config.toml
n_layer = 12
d_model = 256
n_head = 4
n_kv_head = 2
head_dim = 64
d_mlp = 704
vocab_size = 32000
activation = "swiglu"
norm = "rmsnorm"
norm_place = "pre"
norm_eps = 1e-05
positions = "rope"
rope_base = 500000.0
rope_fraction = 1.0
qk_norm = false
attn_scale = 0.125
bias = "none"
tie_embeddings = false
parallel_block = false
init = "trunc"
init_std_qkv = 0.035
init_std_o = 0.0
init_std_up = 0.035
init_std_down = 0.0
optimizer = "adam_variant"
lr = 0.00137
beta1 = 0.9
weight_decay = 0.072
lr_head = 0.015
grad_clip = 1.0
warmup_steps = 382
schedule = "wsd"
decay_fraction = 0.664
decay_shape = "linear"
final_lr_fraction = 0.0
batch_tokens = 131072
seq_len = 256
doc_mask = true
train_tokens = 1120000000
steps = 8545
dataset = "wikipedia_en"
Each number is 200 + 30 x the weight over the matrix's rms, rounded and kept within 0 to 999. Layers, rows and columns count from 0.

# q: layer 2 attention query, 256x256, rms 0.0771, rows 21-55,84-118, columns 128-191
# k: layer 2 attention key, 128x256, rms 0.0739, rows 20-54, columns 128-191
q84,216,173,198,225,189,188,193,225,209,206,230,216,167,211,260,232,186,181,256,227,233,213,145,230,180,253,194,165,238,206,197,202,200,207,139,189,155,207,238,213,226,204,243,287,205,212,163,227,190,247,187,223,195,196,176,217,176,167,178,183,170,197,146,235
k20,236,250,197,231,234,219,190,177,236,191,250,239,239,171,186,218,187,208,184,186,196,213,171,230,230,177,253,150,227,152,219,232,161,152,185,213,196,148,176,190,224,190,218,203,214,197,175,184,170,145,208,265,244,183,230,153,214,192,126,192,186,228,207,215
q21,187,249,171,172,208,189,241,221,135,156,131,205,247,242,211,133,154,276,250,242,183,238,218,215,194,212,163,215,205,195,149,220,237,163,196,267,183,208,209,204,218,259,170,194,167,185,194,257,245,156,187,200,89,212,177,242,249,261,236,162,258,210,290,151
q85,209,172,195,232,228,165,213,207,195,132,212,198,270,139,109,197,152,165,172,165,258,266,194,229,234,189,242,114,161,161,191,160,182,226,197,171,170,179,227,197,195,182,209,156,178,199,188,214,163,189,199,221,234,159,205,93,256,193,171,179,145,221,180,212
k21,190,268,180,131,202,184,216,170,217,234,192,214,209,246,271,236,177,146,203,199,213,178,208,244,192,177,233,193,213,173,228,218,188,179,214,174,217,193,198,216,215,166,182,213,199,219,183,183,162,163,167,232,194,160,215,264,205,154,168,198,204,185,197,235
q22,182,194,209,298,241,242,109,218,159,173,141,156,176,197,230,252,201,233,148,139,164,204,231,183,133,134,158,241,165,218,329,115,182,197,215,115,204,204,231,146,167,222,159,175,144,343,331,116,315,227,224,156,265,238,143,190,242,299,210,283,175,173,244,243
q86,200,204,207,229,270,240,142,198,192,231,123,168,202,180,216,209,157,230,157,131,169,186,199,174,142,208,169,222,187,200,206,108,219,257,246,221,212,179,258,177,177,215,192,158,136,255,215,160,231,207,240,146,225,191,147,199,253,224,228,254,213,142,217,188
k22,169,211,202,178,209,185,225,186,184,231,206,186,206,241,236,166,194,205,215,218,179,204,221,237,204,186,203,228,218,174,226,172,167,209,186,184,220,162,202,176,191,193,191,241,205,226,206,195,190,175,200,198,164,197,169,200,198,196,195,181,212,185,216,190
q23,195,267,174,166,165,238,242,150,194,195,177,210,217,247,243,190,193,233,209,231,225,187,227,224,260,220,182,164,207,267,195,228,174,188,165,227,222,180,180,214,190,221,180,195,216,276,185,244,207,168,181,201,128,274,199,178,189,205,210,149,226,182,244,223
q87,216,224,172,202,192,168,201,221,214,169,196,193,259,207,203,190,190,206,177,200,212,238,226,213,208,217,184,189,161,154,146,193,230,195,218,205,226,201,182,197,195,179,188,137,169,169,190,170,202,160,211,186,184,203,221,159,200,178,213,218,187,212,178,195
k23,228,227,110,123,106,0,250,266,267,161,298,255,180,212,211,167,106,145,229,267,238,256,168,255,274,354,246,205,211,184,71,325,218,245,129,166,220,187,137,278,258,121,234,290,250,154,142,257,127,161,179,278,185,174,246,228,157,125,150,141,175,279,170,224
q24,199,194,184,114,220,169,226,255,158,174,212,224,247,174,185,205,155,146,162,206,218,221,191,263,188,125,188,258,169,154,126,222,182,223,207,108,184,200,193,189,242,198,171,224,193,181,202,140,167,228,208,188,188,168,168,148,138,158,192,219,216,204,158,186
q88,199,199,193,158,113,206,173,284,168,245,214,178,167,213,243,172,209,166,217,199,221,174,206,185,193,212,182,210,204,195,286,216,213,184,229,164,166,177,179,215,175,192,184,256,211,235,196,200,209,259,221,206,254,167,161,220,151,189,195,198,198,163,199,235
k24,202,142,188,178,163,152,248,192,246,173,202,153,237,170,251,194,186,209,292,184,212,206,225,276,153,247,163,218,149,151,162,186,207,205,164,180,227,212,258,203,196,175,224,220,211,205,149,263,158,213,106,265,260,110,220,223,231,212,159,140,201,226,194,275
q25,201,247,183,179,192,232,247,191,194,205,158,244,176,261,220,210,219,256,253,201,225,213,202,169,270,171,165,258,220,214,244,152,207,181,251,229,208,131,247,204,146,242,198,177,214,259,220,278,225,129,169,203,146,252,171,226,246,244,198,152,218,231,273,232
q89,221,213,181,198,161,192,161,234,190,180,256,174,230,204,230,197,185,203,213,162,211,170,208,203,236,191,201,216,146,159,115,200,233,191,152,280,237,244,196,230,176,174,218,145,250,108,154,220,184,257,216,205,186,253,235,170,182,167,217,207,177,242,185,227
k25,198,168,174,238,241,195,166,219,190,168,174,205,150,226,176,192,195,190,192,184,189,185,183,164,191,204,189,203,157,212,176,155,212,237,208,211,150,171,197,179,188,186,186,202,209,187,200,220,220,252,205,171,207,155,193,200,163,182,213,195,233,199,236,169
q26,173,170,200,222,252,189,71,194,229,189,145,166,269,169,245,153,221,194,276,173,200,234,203,190,210,215,240,231,234,220,133,107,262,152,137,227,205,282,241,212,243,214,184,236,231,186,230,217,218,202,227,198,165,234,183,190,192,186,214,201,202,179,247,198
q90,217,226,179,229,201,166,197,208,224,238,183,150,182,156,303,225,144,196,233,196,152,209,194,211,179,256,226,190,225,153,205,174,237,218,149,212,226,246,233,155,206,202,227,235,181,200,230,181,187,191,185,208,213,125,225,198,170,190,187,171,214,175,173,207
k26,189,252,144,156,175,198,217,148,153,197,207,188,298,226,194,198,224,186,193,222,207,225,225,240,182,188,243,231,296,209,210,258,165,165,190,166,207,157,132,220,252,131,174,222,251,232,165,221,174,156,194,213,194,229,201,198,179,189,164,188,193,213,191,210
q27,191,210,192,201,193,215,181,207,227,165,216,208,210,245,186,220,190,222,239,246,223,199,157,174,215,177,247,244,207,143,270,185,144,205,182,190,173,170,285,242,206,206,225,187,201,250,213,231,185,140,174,219,305,177,144,200,202,202,178,172,216,199,251,247
q91,200,225,110,251,165,228,165,168,210,189,189,206,198,188,204,187,175,184,204,225,192,141,179,235,181,254,208,212,194,169,216,195,245,173,198,203,129,209,222,216,192,153,242,205,179,207,210,229,194,171,190,221,210,192,162,238,188,135,186,201,190,212,189,213
k27,214,123,207,235,236,239,148,229,200,151,141,198,206,176,199,225,246,237,241,184,175,108,197,88,188,204,210,186,202,264,176,149,263,226,214,183,162,216,227,211,168,223,230,188,233,120,203,147,232,235,241,228,141,212,255,162,162,197,183,218,232,174,148,201
q28,253,168,210,231,282,159,130,284,222,185,159,189,239,102,174,224,137,174,122,228,161,179,199,253,211,188,177,141,256,217,158,182,367,202,195,203,140,206,162,223,268,141,208,270,232,169,230,108,116,163,203,213,278,112,161,217,172,116,173,170,166,199,179,220
q92,200,189,294,132,196,254,206,232,181,248,218,214,197,227,313,244,225,199,220,206,224,157,196,213,170,198,157,212,244,191,243,183,190,218,175,214,190,204,135,200,193,182,232,235,134,178,222,239,220,250,178,222,244,169,204,258,158,216,188,228,170,194,250,171
k28,176,136,151,246,224,124,258,276,191,220,221,231,209,249,175,194,223,255,202,186,222,211,178,189,142,254,204,221,185,171,195,208,182,192,227,181,267,210,196,239,171,196,263,195,195,190,146,218,187,180,157,228,233,284,205,186,196,269,170,155,166,193,205,185
q29,202,143,228,183,179,179,169,218,236,189,184,177,255,128,191,209,215,127,201,171,162,219,223,229,153,220,175,203,231,169,103,215,253,229,137,219,180,255,163,191,223,176,151,235,191,158,199,133,178,219,180,184,230,181,219,197,174,151,211,220,207,191,137,155
q93,166,211,202,272,216,173,228,192,218,181,221,220,207,175,223,236,199,215,211,171,150,200,170,167,199,226,185,198,213,173,169,214,168,216,199,225,182,190,178,219,182,203,235,192,236,192,197,227,186,153,188,214,208,250,245,216,160,167,212,234,220,243,251,193
k29,236,229,183,167,171,183,234,177,259,225,202,220,128,205,320,202,161,203,196,261,210,198,191,243,179,239,209,229,214,154,189,181,139,149,180,204,224,176,147,273,209,156,151,229,149,235,207,239,177,166,192,236,219,173,151,216,232,174,166,118,249,221,245,196
q30,222,243,215,224,197,158,144,269,214,183,196,234,246,158,245,248,202,246,177,237,132,226,186,161,193,217,232,327,283,230,244,201,185,253,186,156,177,191,179,180,217,199,166,181,195,168,215,177,229,218,203,213,93,225,188,179,220,169,176,178,129,225,212,221
q94,197,203,226,219,192,257,189,223,162,210,229,231,182,235,250,218,176,177,188,236,232,211,202,186,199,238,222,201,265,203,223,181,129,202,222,146,197,155,184,183,206,139,171,223,183,138,219,240,192,171,213,183,207,168,201,241,172,178,201,229,181,184,289,199
k30,197,189,210,199,237,159,237,241,176,225,191,246,278,281,184,224,258,180,213,227,221,197,168,212,150,178,192,276,169,187,186,132,160,156,230,211,200,183,151,151,193,239,203,137,183,210,201,238,231,195,207,206,199,231,267,162,164,223,193,195,181,196,243,211
q31,224,161,201,237,216,120,160,201,194,97,217,214,218,128,168,203,176,186,139,185,182,223,215,231,142,202,222,165,162,123,189,272,235,127,137,163,216,283,145,199,231,221,237,229,218,118,215,153,151,189,197,205,274,165,148,186,143,163,207,231,243,241,125,181
q95,210,224,164,203,199,195,210,222,202,207,191,196,131,231,132,216,211,235,166,197,196,179,189,188,167,182,176,216,211,195,224,248,209,156,202,234,219,251,208,201,175,209,229,253,221,193,223,189,192,208,160,241,254,199,169,267,173,213,183,186,207,199,218,214
k31,195,234,252,118,232,206,204,227,213,228,180,170,220,240,268,250,185,210,239,214,221,215,177,198,208,205,210,245,183,128,224,160,202,248,196,204,214,167,180,222,195,199,144,190,134,210,181,217,175,160,192,197,180,177,199,189,231,200,192,139,250,190,222,190
q32,174,215,212,201,272,219,125,263,193,170,170,206,209,222,192,177,219,212,220,168,192,216,175,179,212,272,203,125,229,258,143,168,321,220,230,248,158,119,195,163,247,238,138,161,208,261,218,213,253,210,230,207,76,285,224,234,154,113,201,234,156,125,209,149
q96,189,202,183,288,240,245,200,248,211,218,177,200,164,232,208,226,207,185,179,204,210,192,207,181,138,212,212,250,219,209,195,180,204,188,221,195,191,175,175,221,180,198,161,213,191,228,218,178,209,200,155,233,223,186,186,254,174,173,192,182,189,153,200,182
k32,262,229,182,135,210,166,200,204,177,205,250,182,123,226,229,186,202,175,162,193,221,230,188,223,208,225,208,259,176,115,146,193,180,170,218,148,293,242,129,267,244,172,193,176,220,150,181,174,199,207,179,220,295,159,239,210,198,250,200,211,221,235,170,259
q33,187,251,154,237,184,252,243,177,194,318,182,249,190,218,224,187,201,218,203,253,232,232,212,215,254,148,214,272,223,250,276,256,173,188,252,145,222,156,180,224,169,193,204,129,131,246,227,215,201,217,172,192,164,287,148,187,186,237,184,189,174,173,227,160
q97,238,169,187,272,229,252,230,204,198,209,195,185,213,247,137,210,205,186,204,213,230,204,196,206,212,227,223,133,188,225,180,247,152,238,248,229,233,144,145,206,222,214,200,231,242,195,175,161,193,225,207,213,180,169,250,218,188,218,176,207,159,159,217,172
k33,210,182,155,185,188,200,215,227,188,187,197,238,178,234,199,237,201,167,172,179,180,185,184,151,149,202,160,212,181,148,188,188,261,268,211,198,199,279,207,161,223,174,157,204,170,177,180,228,242,219,230,170,185,194,179,217,153,257,239,245,213,222,203,205
q34,227,281,178,275,231,261,208,137,215,212,200,192,219,242,199,143,186,279,225,235,217,206,198,203,198,200,203,239,222,227,296,229,170,173,195,198,233,93,215,211,196,217,208,154,216,213,245,249,204,167,198,222,184,269,172,194,220,249,201,191,155,192,260,232
q98,181,193,198,237,262,230,205,194,175,185,203,165,173,202,143,170,195,274,192,162,222,192,216,209,227,134,219,200,192,235,172,194,221,216,183,186,223,190,184,167,207,233,173,225,194,196,166,177,203,163,201,235,192,221,199,240,188,224,200,184,238,196,218,215
k34,190,148,222,198,218,168,135,237,215,163,261,248,197,153,149,209,225,194,174,197,181,175,149,141,260,206,144,161,226,183,151,150,188,193,189,195,163,219,166,217,171,205,202,186,206,172,210,202,210,202,274,185,105,222,214,232,215,235,219,257,193,236,223,199
q35,198,231,187,251,240,249,141,195,178,219,189,218,179,252,165,190,206,197,239,221,223,170,155,157,234,229,187,235,200,213,233,178,217,202,224,237,251,147,188,164,176,245,255,162,260,257,182,265,292,135,219,219,149,228,180,185,210,198,223,173,188,197,265,224
q99,196,196,253,176,248,150,204,250,159,223,197,226,245,226,156,241,196,190,141,153,198,256,199,210,171,163,220,187,208,224,168,195,199,172,218,170,159,113,156,170,197,212,167,227,158,188,202,189,217,141,233,183,226,157,207,110,224,151,194,212,145,217,282,264
k35,270,213,129,150,223,234,179,237,186,156,230,244,221,213,146,222,203,194,251,168,155,263,211,181,196,169,229,171,184,177,193,163,277,231,215,257,193,233,198,216,227,214,153,129,208,158,224,218,185,245,211,199,196,146,252,204,170,165,214,191,145,236,163,98
q36,221,179,213,154,218,205,142,165,206,156,175,185,307,95,173,186,188,226,85,148,151,211,208,202,198,211,225,200,225,219,183,195,197,246,217,168,244,261,205,197,238,175,166,175,177,180,240,142,152,168,237,187,242,218,241,198,243,194,196,246,211,188,136,199
q100,191,175,215,231,206,198,239,202,235,204,197,188,206,165,137,254,175,240,212,186,184,219,189,238,237,206,193,204,216,232,217,228,233,213,189,222,167,171,193,204,214,225,241,210,198,211,285,186,213,168,176,190,150,164,250,206,186,205,204,154,213,171,194,179
k36,214,226,230,169,177,155,240,146,210,278,168,182,202,253,287,163,211,196,232,221,195,221,201,209,167,222,231,192,221,149,243,200,199,225,139,148,236,184,194,180,162,145,111,216,202,236,175,203,181,156,163,191,192,187,160,186,209,244,187,157,187,200,274,199
q37,217,167,198,238,237,261,232,165,210,213,214,150,114,333,136,191,302,165,283,196,221,203,188,175,173,270,217,204,222,166,258,242,233,248,247,183,120,161,295,136,160,214,231,109,192,249,231,209,243,274,193,187,185,269,226,229,225,220,211,140,183,116,217,172
q101,163,155,240,164,233,242,171,192,209,232,172,205,201,221,191,178,245,174,185,200,193,219,238,173,177,167,209,244,236,200,176,213,210,199,232,182,171,227,203,193,181,224,182,166,183,180,248,221,227,201,194,191,192,198,227,169,208,215,203,179,211,219,266,162
k37,204,260,149,234,230,166,211,191,210,203,275,216,192,200,228,187,126,212,218,212,195,221,193,245,193,215,160,154,229,193,202,201,175,194,185,151,216,177,208,183,218,136,204,228,198,222,241,219,191,199,173,177,224,208,231,152,210,161,183,198,201,213,165,203
q38,156,233,219,144,219,131,153,170,201,218,249,194,196,155,213,197,194,180,163,217,235,214,208,162,229,245,161,232,213,249,213,191,177,183,281,264,285,168,235,208,195,201,159,166,129,247,207,222,255,168,206,197,74,193,205,149,218,214,237,209,230,145,213,186
q102,169,156,220,175,198,179,194,199,181,187,185,198,213,165,166,211,206,193,168,186,207,240,214,186,251,182,171,209,188,193,149,189,200,277,218,147,156,185,217,175,210,212,200,163,178,179,213,191,200,175,196,154,127,175,189,112,225,191,247,218,184,203,200,157
k38,200,250,225,252,166,202,211,174,209,193,254,245,238,194,203,208,200,195,201,223,204,210,234,227,240,163,205,155,252,228,195,187,129,179,227,170,209,191,173,193,208,196,211,232,206,214,241,191,190,222,204,207,259,226,219,196,219,221,191,205,155,221,213,170
q39,194,303,187,240,187,220,249,170,174,183,192,234,211,296,193,194,215,246,219,218,220,227,182,144,204,171,204,233,216,215,223,166,206,201,180,186,244,192,232,187,218,217,201,200,201,227,182,260,224,187,209,193,200,188,185,173,191,237,200,186,188,179,262,137
q103,172,208,167,179,172,208,217,194,219,176,208,235,174,217,110,200,213,253,140,200,225,216,206,205,201,191,200,224,275,193,180,219,184,226,164,195,239,233,228,171,199,203,223,198,224,227,211,233,235,228,213,194,161,218,175,206,188,234,217,213,206,203,195,173
k39,234,232,217,209,201,280,189,165,197,194,219,246,168,107,134,188,150,186,205,246,194,192,174,190,282,177,194,167,211,237,180,266,176,131,173,279,214,169,189,214,164,201,221,241,158,182,204,210,200,225,186,196,202,195,267,142,202,203,220,190,192,216,171,210
q40,195,153,198,205,196,223,224,171,121,133,228,202,229,172,162,210,158,133,183,146,205,202,198,242,205,233,256,198,172,58,178,245,223,172,257,161,230,206,216,217,249,252,153,201,238,233,132,166,163,287,217,213,298,206,217,140,232,255,225,235,166,235,90,186
q104,231,176,235,176,179,248,219,247,171,238,196,216,128,232,163,248,235,217,172,184,215,211,184,215,195,205,217,222,199,137,192,203,216,157,198,246,271,229,187,181,211,199,216,251,183,200,200,235,225,218,176,218,213,175,196,219,157,173,210,203,210,211,179,174
k40,156,172,242,192,174,157,251,217,226,193,242,168,192,204,238,135,167,193,123,235,160,271,256,175,232,210,184,122,162,222,153,223,162,233,207,116,225,202,157,204,128,178,208,187,210,244,213,188,238,183,246,202,167,194,194,185,188,148,223,238,173,165,181,207
q41,223,159,209,201,232,191,173,112,205,170,180,201,307,117,204,165,124,208,198,185,159,248,230,234,200,229,181,186,200,184,183,175,121,164,189,236,168,205,233,229,246,185,139,228,232,136,171,155,146,171,207,179,224,210,191,116,272,200,224,213,217,227,183,194
q105,222,194,165,230,188,184,210,218,236,175,214,204,168,172,148,213,181,158,224,210,181,201,232,206,166,221,225,206,125,127,252,191,170,231,195,202,194,255,199,219,189,187,181,214,234,174,167,173,206,214,169,206,150,219,210,212,206,163,199,169,202,174,216,203
k41,224,229,220,143,132,163,217,151,168,262,214,134,137,217,269,196,183,187,255,219,236,200,192,203,229,229,192,241,209,224,177,189,195,174,180,182,234,206,169,204,231,161,156,256,178,273,161,265,201,205,233,196,143,184,189,233,179,180,210,229,281,167,232,161
q42,196,263,204,169,235,201,243,206,202,286,186,260,199,268,160,212,226,166,169,211,233,176,156,221,174,130,212,219,205,308,214,233,178,169,220,204,230,132,271,232,244,239,174,181,194,250,236,175,252,185,228,200,257,280,202,141,202,254,182,221,211,229,261,232
q106,214,243,194,226,212,218,222,194,208,212,206,209,132,206,154,162,195,149,208,226,220,158,193,175,153,186,235,165,247,230,220,201,207,230,198,194,262,211,221,207,237,206,190,163,210,253,219,170,217,167,224,216,233,213,221,301,170,228,193,203,250,229,237,193
k42,260,198,140,260,184,253,169,233,109,212,181,157,214,186,168,184,234,235,199,153,160,187,205,186,256,221,187,196,159,211,161,186,198,206,166,237,155,270,191,205,155,183,200,201,203,186,115,281,205,199,180,198,230,176,207,195,246,206,231,215,199,191,169,214
q43,214,171,242,217,218,206,171,225,195,206,224,226,192,209,161,183,127,146,247,231,219,231,249,234,187,230,179,158,238,184,98,212,212,242,161,251,234,184,105,161,234,141,184,248,204,178,135,144,198,222,260,180,96,222,191,217,178,148,222,205,189,130,228,184
q107,212,131,187,227,224,165,166,201,171,183,195,200,177,210,245,172,193,147,208,216,221,236,195,193,180,226,225,219,192,191,148,184,243,166,241,254,201,229,237,177,182,209,155,219,222,216,128,186,194,249,200,210,217,224,182,163,165,132,204,201,205,201,240,242
k43,188,222,236,154,224,169,245,189,212,238,193,214,222,199,197,196,216,235,212,198,167,206,184,217,224,159,219,240,192,143,227,237,126,184,219,173,248,145,201,244,216,176,218,241,142,219,223,220,202,212,160,180,273,178,210,179,259,204,227,178,209,244,185,211
q44,182,296,156,191,219,162,243,217,243,175,180,142,194,175,181,225,166,221,184,159,209,188,200,136,255,199,172,187,249,217,118,200,263,226,201,218,272,192,198,192,299,180,237,191,188,139,221,229,197,139,185,219,174,128,179,276,233,208,201,242,234,192,180,252
q108,199,192,227,182,178,251,193,238,211,155,182,164,157,202,190,212,195,217,181,174,184,203,198,156,220,187,167,207,215,109,228,210,206,170,201,228,176,187,182,212,180,251,224,244,269,192,220,189,183,230,176,223,213,211,192,159,178,156,190,206,154,164,176,210
k44,260,138,197,219,150,164,150,168,202,161,205,221,170,173,194,181,225,202,214,208,194,196,215,194,200,173,221,152,231,191,226,236,184,173,215,183,169,290,131,258,218,236,198,209,173,182,215,232,230,178,193,204,316,142,217,255,198,251,192,165,226,260,162,143
q45,196,164,247,206,235,201,169,215,189,195,206,177,183,156,161,133,171,180,193,149,183,195,218,195,271,175,186,187,139,154,217,170,224,160,151,161,141,232,174,216,246,253,153,200,205,147,213,162,156,209,211,178,189,242,196,178,183,221,210,149,196,203,168,143
q109,174,218,170,180,154,232,213,162,239,243,201,204,170,211,205,215,236,208,155,197,217,190,231,204,149,206,196,222,182,212,231,228,180,188,184,227,192,252,174,220,263,219,204,208,226,198,247,202,199,237,208,198,260,190,208,327,219,236,193,168,221,216,214,222
k45,180,193,217,141,198,149,223,219,186,269,260,207,250,168,194,179,201,198,225,260,204,216,219,193,194,186,240,211,206,167,176,166,127,184,230,193,218,222,223,224,144,193,181,203,186,278,186,189,195,243,141,187,237,232,181,138,190,169,211,204,213,190,196,243
q46,235,74,245,183,144,203,148,218,214,191,147,167,264,158,233,135,235,189,185,173,150,239,193,163,143,266,262,170,244,119,276,175,194,217,215,230,113,241,169,150,181,211,191,253,202,148,179,164,212,200,248,204,201,210,195,162,196,238,219,241,235,201,205,237
q110,177,192,174,226,237,175,248,225,222,191,187,217,223,173,189,213,196,162,172,177,199,235,185,177,174,256,209,173,177,195,167,179,200,227,200,216,186,248,239,220,191,208,234,173,173,206,194,165,164,208,196,209,225,230,255,153,151,185,192,235,212,226,220,167
k46,163,198,185,141,197,239,180,265,193,200,202,204,180,214,237,208,130,155,200,192,235,148,194,199,203,267,169,171,138,165,198,194,273,201,181,192,194,245,184,181,176,172,139,160,220,202,159,262,225,253,190,207,191,197,169,212,211,204,177,234,139,176,234,157
q47,179,265,199,275,154,260,269,224,170,206,230,237,105,277,149,268,211,166,206,186,243,175,186,268,235,233,144,202,209,280,256,190,182,231,205,168,196,137,216,202,159,166,200,171,188,285,199,228,274,208,100,185,164,224,193,190,159,198,183,209,189,189,235,162
q111,190,166,221,233,220,224,235,254,176,236,218,176,219,189,224,182,172,219,215,220,168,197,218,218,237,205,226,182,202,232,218,227,174,206,189,220,192,177,185,213,205,172,176,256,200,199,214,160,211,200,174,187,194,219,252,198,157,162,220,193,222,203,196,170
k47,206,140,218,208,157,150,177,194,151,149,175,184,265,157,156,214,208,216,162,172,174,194,208,141,226,149,179,165,148,197,231,123,248,111,221,213,161,242,176,290,276,210,211,209,194,171,204,202,190,208,182,190,238,169,203,180,181,244,198,173,160,212,240,209
q48,196,243,194,261,243,254,193,165,212,256,151,173,231,210,296,72,210,288,266,164,168,252,165,227,211,244,168,208,212,225,235,211,179,196,110,212,178,188,217,219,239,176,224,219,207,173,228,193,204,196,175,198,214,209,184,243,258,209,177,221,232,214,221,250
q112,190,179,212,197,168,238,169,132,227,175,220,159,247,223,235,179,211,233,187,191,199,236,231,209,231,193,188,213,168,179,145,196,168,201,128,231,262,218,196,201,211,225,188,182,197,197,215,189,190,213,193,195,204,230,203,230,206,219,203,209,184,226,198,173
k48,263,237,190,214,192,237,201,244,157,231,175,211,163,256,128,214,207,137,167,236,207,172,206,226,249,211,191,187,242,191,204,172,220,224,191,257,206,208,119,184,155,224,217,205,210,239,132,243,189,225,228,175,172,274,203,189,156,201,209,222,176,187,266,235
q49,222,248,235,187,172,235,218,183,181,245,215,239,169,285,206,220,236,249,234,218,262,222,190,225,223,162,244,130,219,220,207,223,202,226,268,187,195,152,164,146,192,173,128,199,253,246,182,226,262,212,186,195,135,268,226,274,190,170,174,144,217,158,251,190
q113,180,188,204,219,209,227,211,244,195,184,179,201,242,207,216,223,204,217,202,162,226,280,191,231,209,170,201,183,227,163,221,218,184,182,176,186,208,247,223,221,216,213,245,206,172,157,133,181,201,211,170,198,184,221,217,143,172,214,225,203,212,223,159,215
k49,201,223,243,262,170,174,190,167,174,177,211,178,174,146,211,154,290,174,179,207,181,215,181,204,197,202,235,252,155,154,165,221,194,186,204,172,203,126,217,181,199,174,180,166,218,174,179,179,176,207,232,189,215,170,174,172,144,141,184,234,228,207,203,213
q50,179,268,178,219,215,246,184,195,243,273,223,187,183,229,173,231,183,192,221,219,274,171,184,195,191,187,128,207,160,255,237,155,202,205,200,209,214,142,228,211,202,184,264,149,211,228,173,270,246,177,250,223,145,190,162,245,198,179,164,196,235,178,272,170
q114,221,165,153,180,194,216,183,211,250,255,213,222,250,207,162,204,177,155,174,208,185,192,190,232,160,256,217,240,226,134,226,191,190,207,222,225,183,199,200,217,240,161,219,178,174,207,224,219,167,211,192,210,239,145,186,177,217,187,210,164,168,216,205,220
k50,263,165,178,233,181,239,192,166,171,149,222,223,162,177,154,280,191,214,225,123,186,156,223,145,167,199,256,173,175,296,100,169,246,201,202,169,157,250,234,198,219,257,151,238,225,116,242,216,189,226,244,204,176,153,234,177,168,177,204,116,217,232,164,217
q51,174,119,217,156,266,215,219,264,206,202,175,208,247,161,114,180,194,209,188,220,146,215,248,241,266,181,204,194,199,216,184,204,264,216,237,231,251,214,219,183,175,268,180,204,175,181,206,175,191,169,170,206,184,218,276,187,185,179,233,231,187,135,218,196
q115,199,226,156,207,228,176,234,215,226,209,161,194,233,161,195,211,182,180,186,227,194,252,227,232,194,174,207,227,211,152,197,193,248,170,160,209,203,243,184,193,243,192,144,199,204,195,228,216,209,163,186,205,239,222,225,127,232,188,216,209,198,222,181,152
k51,221,222,194,215,212,114,304,185,265,268,200,201,250,219,253,112,160,167,227,215,185,187,221,231,177,200,201,171,227,157,194,219,140,223,208,221,251,181,150,195,216,247,195,173,192,236,187,143,157,192,150,171,230,187,225,106,171,211,209,133,233,228,228,226
q52,163,229,215,240,225,274,189,184,287,245,249,201,194,248,184,207,250,294,235,253,184,161,175,200,189,206,198,172,247,231,196,200,163,185,185,183,214,162,204,231,203,140,208,160,234,280,261,261,248,179,216,219,174,201,219,268,178,222,191,197,216,156,244,142
q116,187,215,208,215,101,219,141,178,204,169,230,189,204,197,241,223,233,259,224,250,176,199,197,231,208,217,162,217,164,245,221,165,176,191,178,284,187,223,199,244,173,198,208,216,212,220,209,217,195,218,181,198,155,243,235,222,171,254,205,221,249,200,234,194
k52,214,241,192,302,186,225,192,273,165,179,189,227,161,111,153,143,226,211,156,200,197,206,198,128,228,169,180,197,210,246,173,211,228,110,177,203,192,194,171,224,195,211,219,220,233,155,180,186,192,193,213,208,159,237,188,86,174,131,205,200,170,261,193,275
q53,229,109,165,161,185,107,193,102,233,115,144,190,198,179,210,231,216,138,184,137,129,295,205,161,211,154,195,278,188,132,196,177,84,145,215,186,250,254,175,215,179,153,239,217,144,132,192,213,114,113,197,195,247,184,185,110,195,134,247,205,266,288,186,154
q117,199,218,155,199,159,174,201,227,210,198,182,217,174,234,159,166,191,214,158,219,187,225,190,232,146,189,204,205,177,189,242,218,245,200,215,235,213,180,203,192,234,194,211,144,201,201,247,189,191,192,179,197,213,198,194,204,166,164,211,180,215,206,167,253
k53,178,166,217,243,211,298,179,200,228,189,202,134,229,182,239,239,194,186,232,199,225,174,235,190,161,217,227,234,219,211,190,194,192,286,158,242,166,222,270,206,165,230,162,234,165,181,225,222,211,238,233,207,177,187,235,216,164,211,171,180,174,205,252,206
q54,204,185,148,259,228,169,126,192,186,224,250,177,220,161,159,245,212,226,159,185,239,230,202,205,183,202,134,184,236,166,192,170,280,208,185,242,185,193,272,218,159,180,210,268,219,201,168,213,206,249,178,230,191,251,153,171,112,116,193,176,203,157,242,270
q118,189,197,152,166,197,198,157,205,202,158,188,164,212,187,175,166,264,232,177,216,203,227,200,206,187,257,173,294,190,224,240,168,229,155,185,194,188,260,201,153,201,229,189,175,212,186,204,212,205,206,152,223,210,241,226,127,199,199,216,210,223,192,210,119
k54,207,274,194,200,175,221,175,232,236,167,213,216,239,198,177,212,258,196,173,178,164,159,195,149,196,204,180,198,250,216,193,216,210,130,185,211,222,225,215,219,233,222,255,120,186,206,190,206,204,138,209,195,205,187,222,176,193,234,208,291,200,212,194,193
q55,191,255,217,240,216,252,163,161,221,318,138,214,235,228,174,111,217,215,197,279,261,176,164,153,155,174,219,201,253,305,243,195,170,306,250,172,280,82,212,179,228,174,139,156,178,211,285,245,184,193,202,201,187,243,218,319,216,261,187,198,195,135,270,218